Part of a small language model's weights: RMSNorm before and after each block, untied embeddings.
Each number is 500 + 40 x the weight over its row's rms, rounded and kept within 0 to 999. Layers, rows and columns count from 0. Numbers have three digits each. The size before them is the row's rms in percent of the matrix's.

# layer 3 MLP gate, 3072x768, rms 0.0549, rows 896-995, columns 192-255
098:480507499473489424543506551483494493532552503469573450412500527504514505528585479510603518599482542499483543475533565542491482499512506437444514490542415515514449543462426465475541491560414486
099:461490530553488513501471512587465528478537456561517456470455493537555537476470439444456501512577482533524510464511572566490510518503531515469508456550472511502478510535488494548465546511548496
101:479465487468504474511515488500541550465470564490490473524450470530497499448484437448538455519479486495503497503465490554557482443491541529496521429458472487537461468528474488453419484498514494
101:482460552508510550537474465460538504440452506511494540474438528549535490508537560451459521462412541521489524506581475470487429443476513412630458471428497480513480498500469517560516537488593492
097:553593431504506549453461489523548503573484494526567447492489501482489493518556491484504504533475492495483438461469493499491495524460491544430507539553535489514519467498534544484449555478512521
098:502429504411515501491509546519499520536549513543504517519559549451448525460536514508503544528546478503544523487453482467538563471468535470487435539499420429520520453477506474500477509500525512
098:489530444522494503479497465455486481480487494492482506527481441560517474494409496517491476517536515448461480528546443542538530484457530490580533473476501467522461475519476534528533432522495582
096:463488548500472567503565537536468548493534465478446490549495433497538532470521496560474544449500488540553429475495573513565502490564474484518525522457497502523519466476479499434538579480471471
102:481467573477463474442538541452553488532427528550467541502483535511534473491506476479554499525523449409448455467467500539482515522463494544439514515571511475492508560464472528561466475583507463
097:492470439523505530546447404504544556527497503544544546384456521502517512564442489520496388559497506498540579450414473504428520546425482481486475508523539502548462467523523475518483500554498518
098:531518501526485479427530470497479517482492491490485487529484509525490517443497547542497493474491570538517498532544495468448542534514476519550511448517515465488533528484633516478471460508482468
095:427473480505528517474454425524474533452557499517459553461428541514541470467465518413505525536509455499420518461536474524424522548501537525467582545523429420571484534445541453533527471462518440
103:463522535505528502513480406534450521482501519502454467464534487565473628473458420569485480547472497491507501542574489499551556508487440483519469426556498539448485524498440574523537507509434512
101:477428538443494535497492437524510538524521530485542491422472510544501468498466563495523487493469426496561521523536476581518555425489482505478481501540515470501524503515482430520537452501405617
098:529451406503469481483510537491523496500516427476546473504509475526487533467558480509554462523501495560571505475577558511559470438537570508542457491458505549411538508520523545468482499442493541
100:520500485464521434518543519474529491575461444464516555455515513489530476538489494487536541508518522487456509494513484547411460479478455501467464504527566460483416438523547518519494558452520492
099:589501413431533462456546502455476540471529492444515516539515472579465515528476518556526484465453418511490513492500549472470533579427458469543520499486470410476490479516395486478511505443534515
096:495562439554563464478529569523535455598458461476556544560540532547453526405460524516585457487438496461534506547529513489569513532442459457499494467547533470452480447491415521484443513578512539
096:429441456493521582557530571545521519450515555503449531545490471491438519521550512534514555495475490398563482513502481470481506516583499451503471488478512505526590520499505568555514520534492413
097:486524571509468566487428470515500504522482490509476514555474479504564556449518545473489426523478511481473519438502476516537511572539465519469441534490498497482425435510589516530480466506486418
093:484482531498472515544453504466520503511486501549491534491595506540500566465476490502495493531485480561464507533532557487499506560486480530483483508470468502440484455477419476498469544473470489
102:533515513462462502445501505513557468505543489476469402494515569516581525459516519454502497496490564511544487520453451430533421495521502541462509533527483488568539486518422474530478477545519488
100:487443449465513573476502528469479505452455479488521510520554460504554486510541514530518484486441498564504486479510504518500533519525483489538523471538502500535433521499469487546500491435467513
108:553536544438413533475474524610551531499437559577455420502478482461464534480514429460443475405485498477536420529499533486526537489540504511505514547474560556500512431507490453491546432443510422
102:532451481499469459483551508485454510492466496497468500529480465501568528481480546528541511469496447516539491484549526491562450461482489508455453495447542508497393530504529474483476522487534538
100:482525497445407506498495470480400563452511510473464486557527502597525511589531426515543531479415508429503494490439457492548502442545424441589408441523479500448502500518455577541462487474564502
103:539529503526494549465458499419472505489477518489516532440499490522599537556458522496558528544554501545485509427499499500430575485542480498488559502431514465526566511464525440493613499512518479
101:529497528463473518541511461432498478444462543502550546547517483509479440505550465531482528542533503531527528513525510459505500484484500473506529435532534546533507533476414467441437531545484566
100:512455520501515471522541544512518592444521553469499466466455512455467573480556467499520507452505515504518494461488505435541480431558513553516507496495490503515516485548458459510523501532463528
095:505502504487517478433505464526487505520458588517471531458495461515518466452398466468526496504514522498525484577513501519474501555488467458474533505425443500508607502437494521536423583552470542
103:410477523575519513546540538556476510500525485488505484569474522469483526430511537469456519504464506385551504505496433543454522471517493515553445526460573564498474472548537512548520448383523418
107:460513544494524502506520550456578613544477465503517545530503530528513574535517448503469526509521507472557508500440496518488515444505460460496486453423575489514486544501388564558532528515546459
098:453553499481588533484515530518497516451535523484465520520439491500451501511490498501462509417421481541498525498495496493464536500500464506440499459462457471497463500476454476493471449456526402
097:463521496505451487522513529483494470457418454524533492531484564533548558502583481501451523472550527543506457489396481503565400491456490447599497533468517454492488535510437453509465517478528585
103:534522509462544512524534480549481513522491563447484513493446435513452534475482502478469532542465434456446528528513549431478597540499525490489473510492509480528488475499376486514539495524448540
099:471543438455563560565555474519507570556563459508517459541523533528491569526494502542525566496562461489519512446484404593444437490475505499519497490522523448485445548471550448450514506508551546
101:507581476534526450516479504493555520526528504504539452452527514530575430491467483524542509527476488496508429487442377527513493552509449580441536523469510552476479541554513447480457522482512600
099:517506514527463518434495522399526496558478525550498467537463455502564496591501526541485543494510459504572577505454453479542506539458506603554527545478526500464496479457497437431530500499494445
097:478440534492457554437505456484537501516570486512540454529455523517504516521595494560426476418549495508533484476458483547516497446482493499473499541488552555403592483552552529459502488444534471
099:492534474464524526520533499462479458474497439580438509467473530446472466459535509434591593552466502510556506553496457535516549480526455525508567478496561516534498513485518498599475507463544562
095:533537470422398512520493575544498472551479450505506446464503519493504485512486475517563523496428432448556419581490443472553560506464544484496434475491461467461472429455569489425508479520524479
097:473549519485537479548547438504495512521527522488548491504458503495510477561554480482513535584522465489547547579567484477505507557493480514503457516526509569492503493525443477523478463505444543
097:487459474506498524445542442468501514542470515500535481629534432462510459534511503451464501518540500527516453506477552476506508508492461496522435550457524560559507490473508457559595512490485540
099:510466560534510504473502470467546473530491482441493485513443476507563541463413445455534445510476451403532498491567459473479481523489477494398479487560499470534480428532523520510515443508472565
106:482589537538524551546456522513507480555412499479480518488552491495545475479479453539480458445507506522530512510480492514452495515491536552462578490559537497501516503530540522509496478478560562
099:437473499533474496483511502563435464443501519474556455520455555419446510529531546467520481403499498515470442491494466533531466471495520597547508457485460540465480521486451479519461483496552488
099:538456535461526562495541496500504578451491491557470555492398525466422539505421549536509549515497500484533445346530444522499496467422503468484545564529461438517475494573486450511487543502553469
098:536520474472495472523564481530477499495523526551492563540471508480507564492514486526528509493457501443517479520504485571512525505467489573470488517573551497577468532554500540434550522562479475
095:496500501435504524471479533505552506566439425479508535553526495498499488505573438543510441512463503581499459447484478469565515485405519514451506504516524450536520432500515521498446498446486535
101:429493542508544530636540503508445451518504567510492499502565535479535506474609519469478452575548462477471496418504621550488519592492468491511442507471477451500567500517541568496467554520540526
099:497531488556523441492499512544592541508499493452500541512526501508415474459450453506499458528462497473494515485558413445485483511417512441420532473429503519560506411530482529527462488509478486
098:490454470491535552528448501481520525472502492463502597494497502458495455557491435520499483551461478563567543459521540525465515509498448428456421506483495478442494506448507514533464491499489546
099:521489480527493477478461501516463465477515532533464480481503542510443569515477475525517522505474481573410540572533530566492522501537547521513432549550512567471462536507540499484486487522529470
100:445513496489487548430502522404548524516573588463482588573487456463537521538500588519493485531539438499504508483465518456501543532473534518518543469453551483471493533467558482479519512596544522
103:549541524478525477486571519440507558541472492478459474561501524456477515521426497491449526537462462504516573511525567453533478522453520490528571523486510494550452456593523534531563507568437541
099:418534441484532532483546507545490463549540576474585537516442538503486495510519530549504533489498475477485519540585412542447516472468517484481537522538444519501541533487502474513509435561466532
111:522424491433555542490503422514513488475498527563426460467572493528503474550572457411502440510567428511532467460544469521521490444497542429499558424475487559492494488505512514555469515493489464
099:581433482573482454450492478447501504478457539504491492452515590563486587498505494452524523511488466459513546391530443550461501462544509486435503511569454531534487464448497481500543444460516593
096:454540465556509552518485478490497484443470511494483443545559502539502428498540459475520498551441540523476511514485565505495495585498519490402547565530541517507499546506544467511502500501506493
092:448492530489482392493518481534467502564531566551524485461444506460513481493512502542489535485466474482506539484500500469530541467473507526508461466543526497484482546534533455425535461450520529
099:476550509508496506458537556455481495530496438512533536430498559584542499563481462478520479486506446539532482492466417471479536507497513500471487425600477481492504486486488458540507550485490526
099:528516463540529570472503542526471538435525490494474617489469493519444515507409559470464496585550542462427565525497396562530498493432483606555461493490524469449558503499520445462475498566475502
100:523487440445473402500555471467526449572452504500534486468493488423569520491490508577509522519484576511507492462487497508475536469550515563455458533497559484542490592420470510483493535499549492
099:477499500440483450525592509564519444520451505618472593555522559557502515449482466487569492476467495499469526562457472554572501509479488534505553459566531455492488438513559539518524477615447532
097:550495386485483503490597445550534537412492495471500470524525539556439452554438510550446495531520504553496487498490530557536486433475500508571524422472453460475527503504540428494516450543533461
102:551514438548490518536481388505449543516511558492443451477515508573504508474502563529523480449478491453482522446529516497451544578502543449453483537457571540460453522456497379511573505534571460
099:550507525513553538551460476473535491534496541516566501507432502430437539507516526513483492506503484485533555519482521547499554469454458472590517437472517594402415447485485450513497499523507490
107:465487509466490552408529541447520485450454424394449481525541477480473566486533519467528554525558509536486424547516505516496563410469480416520450479483504530469557533553506516509570443524471542
104:416559491503543489497544548480431479462620545471486483486498403477615539440493454508492483467499557503502488470440462451507549509494419538495435476512475475459517441476495475486542531506537543
096:488459500496493523429558520520498550469558522489488474429488512575460482508483504471543475442492496467389519485475538502523504485468520437424506466486589473483475571481499551513476466476469503
101:458487553523467539558577569534430495556486468390544429505463501559490505476466527467507502481474488490609482504508557454488524460476462553465515445472486531502565492499545614486470549420520453
099:499554508478510528553406521488460478517521510520459570504482499542494604552469514493536513534462575490476560457504466551461501479492504559461537534425446498552482491453447499563551488503527500
097:444465440435493545505544449495536508520550376509443478461526461502505495507596490526440452492473498522408455487492567529425450564429501548513533461565506520499570476502491450530430511490445495
102:545511504472511456535586461599482538494423534479548496492547477477454550514443530476468541458498512531552447515446469522543549422502519498512489473498468505550473492532580510523452504522547568
100:555484399404488549488540465427494495504479509517482548497534498525446453503518462556502488517479477411584477536498487467509401457463558462497484578570492448485479534508496510459544477466500490
099:529584536609489551470510524522422552488463519482483501485390503435511469436510536583458507528519490537535484550448489507435502521500490521531513392491481492543502479535484486589537520511509505
098:562516542470514490479465525428496473470512454486457477503479503467547495464443482483456550512497520605546487502430504501512484564459496535548580544491432484478551448534476495474425576546452496
099:472583485569454474481511460529469517485424540482483466482480493524444523467521542438495549493553424525515551500470598408581541466422545556449538500479525446441473556484501524555516455511532480
099:553551504479472524455550500517546482446564496500511536499530531510586496480637543490484557467468513425515471484445519536421523459414524523458542437511468484535452514536505547526499560551478369
093:470484499457493509457529447511508519439516442539499548537460404516535505476475483522475537435486475457597505543453494526557511481467490491470451419455529503495529512519480448562589549530523573
097:495482547487392433502529552505522530458491474518504490488514470527544558533506504510515524541488515436507531428492507543513453496391480510533494451446570508464488468542542492556496562498550527
101:556554470476503473510519583549507525505413545543536520503487550494559563501481484465481488448510522531476524511482494492488551521559526518529546493470491505440507502508465469523484494513487382
103:530527459503469489469534442479575522531513473478439482516555552570498489496502557335467566414509515508451547458456507514478510519521503482485507462520526526476513526487521516488523445500557531
098:500511552513555511501428501558503472503539493518494484458545482513494493422537549472510447450487478490393513509486503542494477499554432448457449507528438460504434509476478562548524467539504474
099:445499506506413467508555534411471517540480496474479461500512503504530494530523480466480456494461516472470497466496518492504549524500425491437507495552496510503499455574461514526487461509503492
098:572492552526440484496429544488515477470528474515513534489517510477443461524559474481455494496492553538493535489431549553581520416458474557548468479545508511499533427515567453544530536447471462
100:477535534493472527491470528480502501474549481547514490519522470556557549510456557516479499456474416503503458504481500506491522477521517531534500519445510499503549430526500544511540555515465438
100:533547478467457488477477463546533562480512503456508579519466459480467488491545536519465506621517489561456533562476520572567482503519505460545515535576517554463533506479464569587477559556490474
096:549589511487465468486533553526502492508524490513479462526523518532449495511514450549419489489522451539518523526495482519508464434482490497536422547529481463499495474508554459480532515446512447
097:524467606510525535579501515522491515499516493455514467501541515524460425428478470509476530469520537497506500533457440497485471533509465522488563500535484457422522510477510523480505555542433478
102:516458462481450550566512465447440490512500447433498537542550572500540610472448582541562485431461494543515485508529438469521545529477540503452458561530454539438436482490520465516461524355558489
103:480554550463551511463515493553486480538528544458429542528563461481539450545543525432572521478587529518485519514475532530507500510558510473539496440517491430434529508475543535498550540540502449
099:481533543566467482471474457488468530499480535535489430523514421513457586564507522493495580503451516470536510536458523483411541507502494491445486499568519483468441470507470458527576465450515462
108:473487466542533551581529526429502523486445485521508496525474477493483479544517554404530431445458522480470438448583471498530489469510542526480493490464426502556445485441505530482509439556536473
100:489530473510502554482487486511429499519534499528563462533485504408482508532481534536463568562522487384521512547541425440475622551553535536454526508521460539497503474547515498427492464572462525
101:439480531522435477500508489497483566496455368456538529515493522502573450454505480496552494539496487463470512531482593385442443510508487505532551479533514511437491485457514521480471536498382492
102:515517493505532495475449464505350544531580480476545494580499493546488528433568498464546541495561485513471435483533526507455469424439513615484487545466527532522552493467516458487494520538442492
099:473473457476475460543540497485540546485571523553453502481463570568528540518491515520481540446480434576504432513441439555444572422480417496520485461523492513545470536551526475407576526498461500
098:507493575516525485434447524541491475515471419484481483505465519452501517515456487459472557519529561414550547508570506457444527505514521465499571490483478486500531514465516531567461545426534423
110:510493478547452488497447585470502500432491480539562515441475467448517487470499483543467565511500518485502548495493498554426526470499431442502489482482493549527506456563506487524514565551510560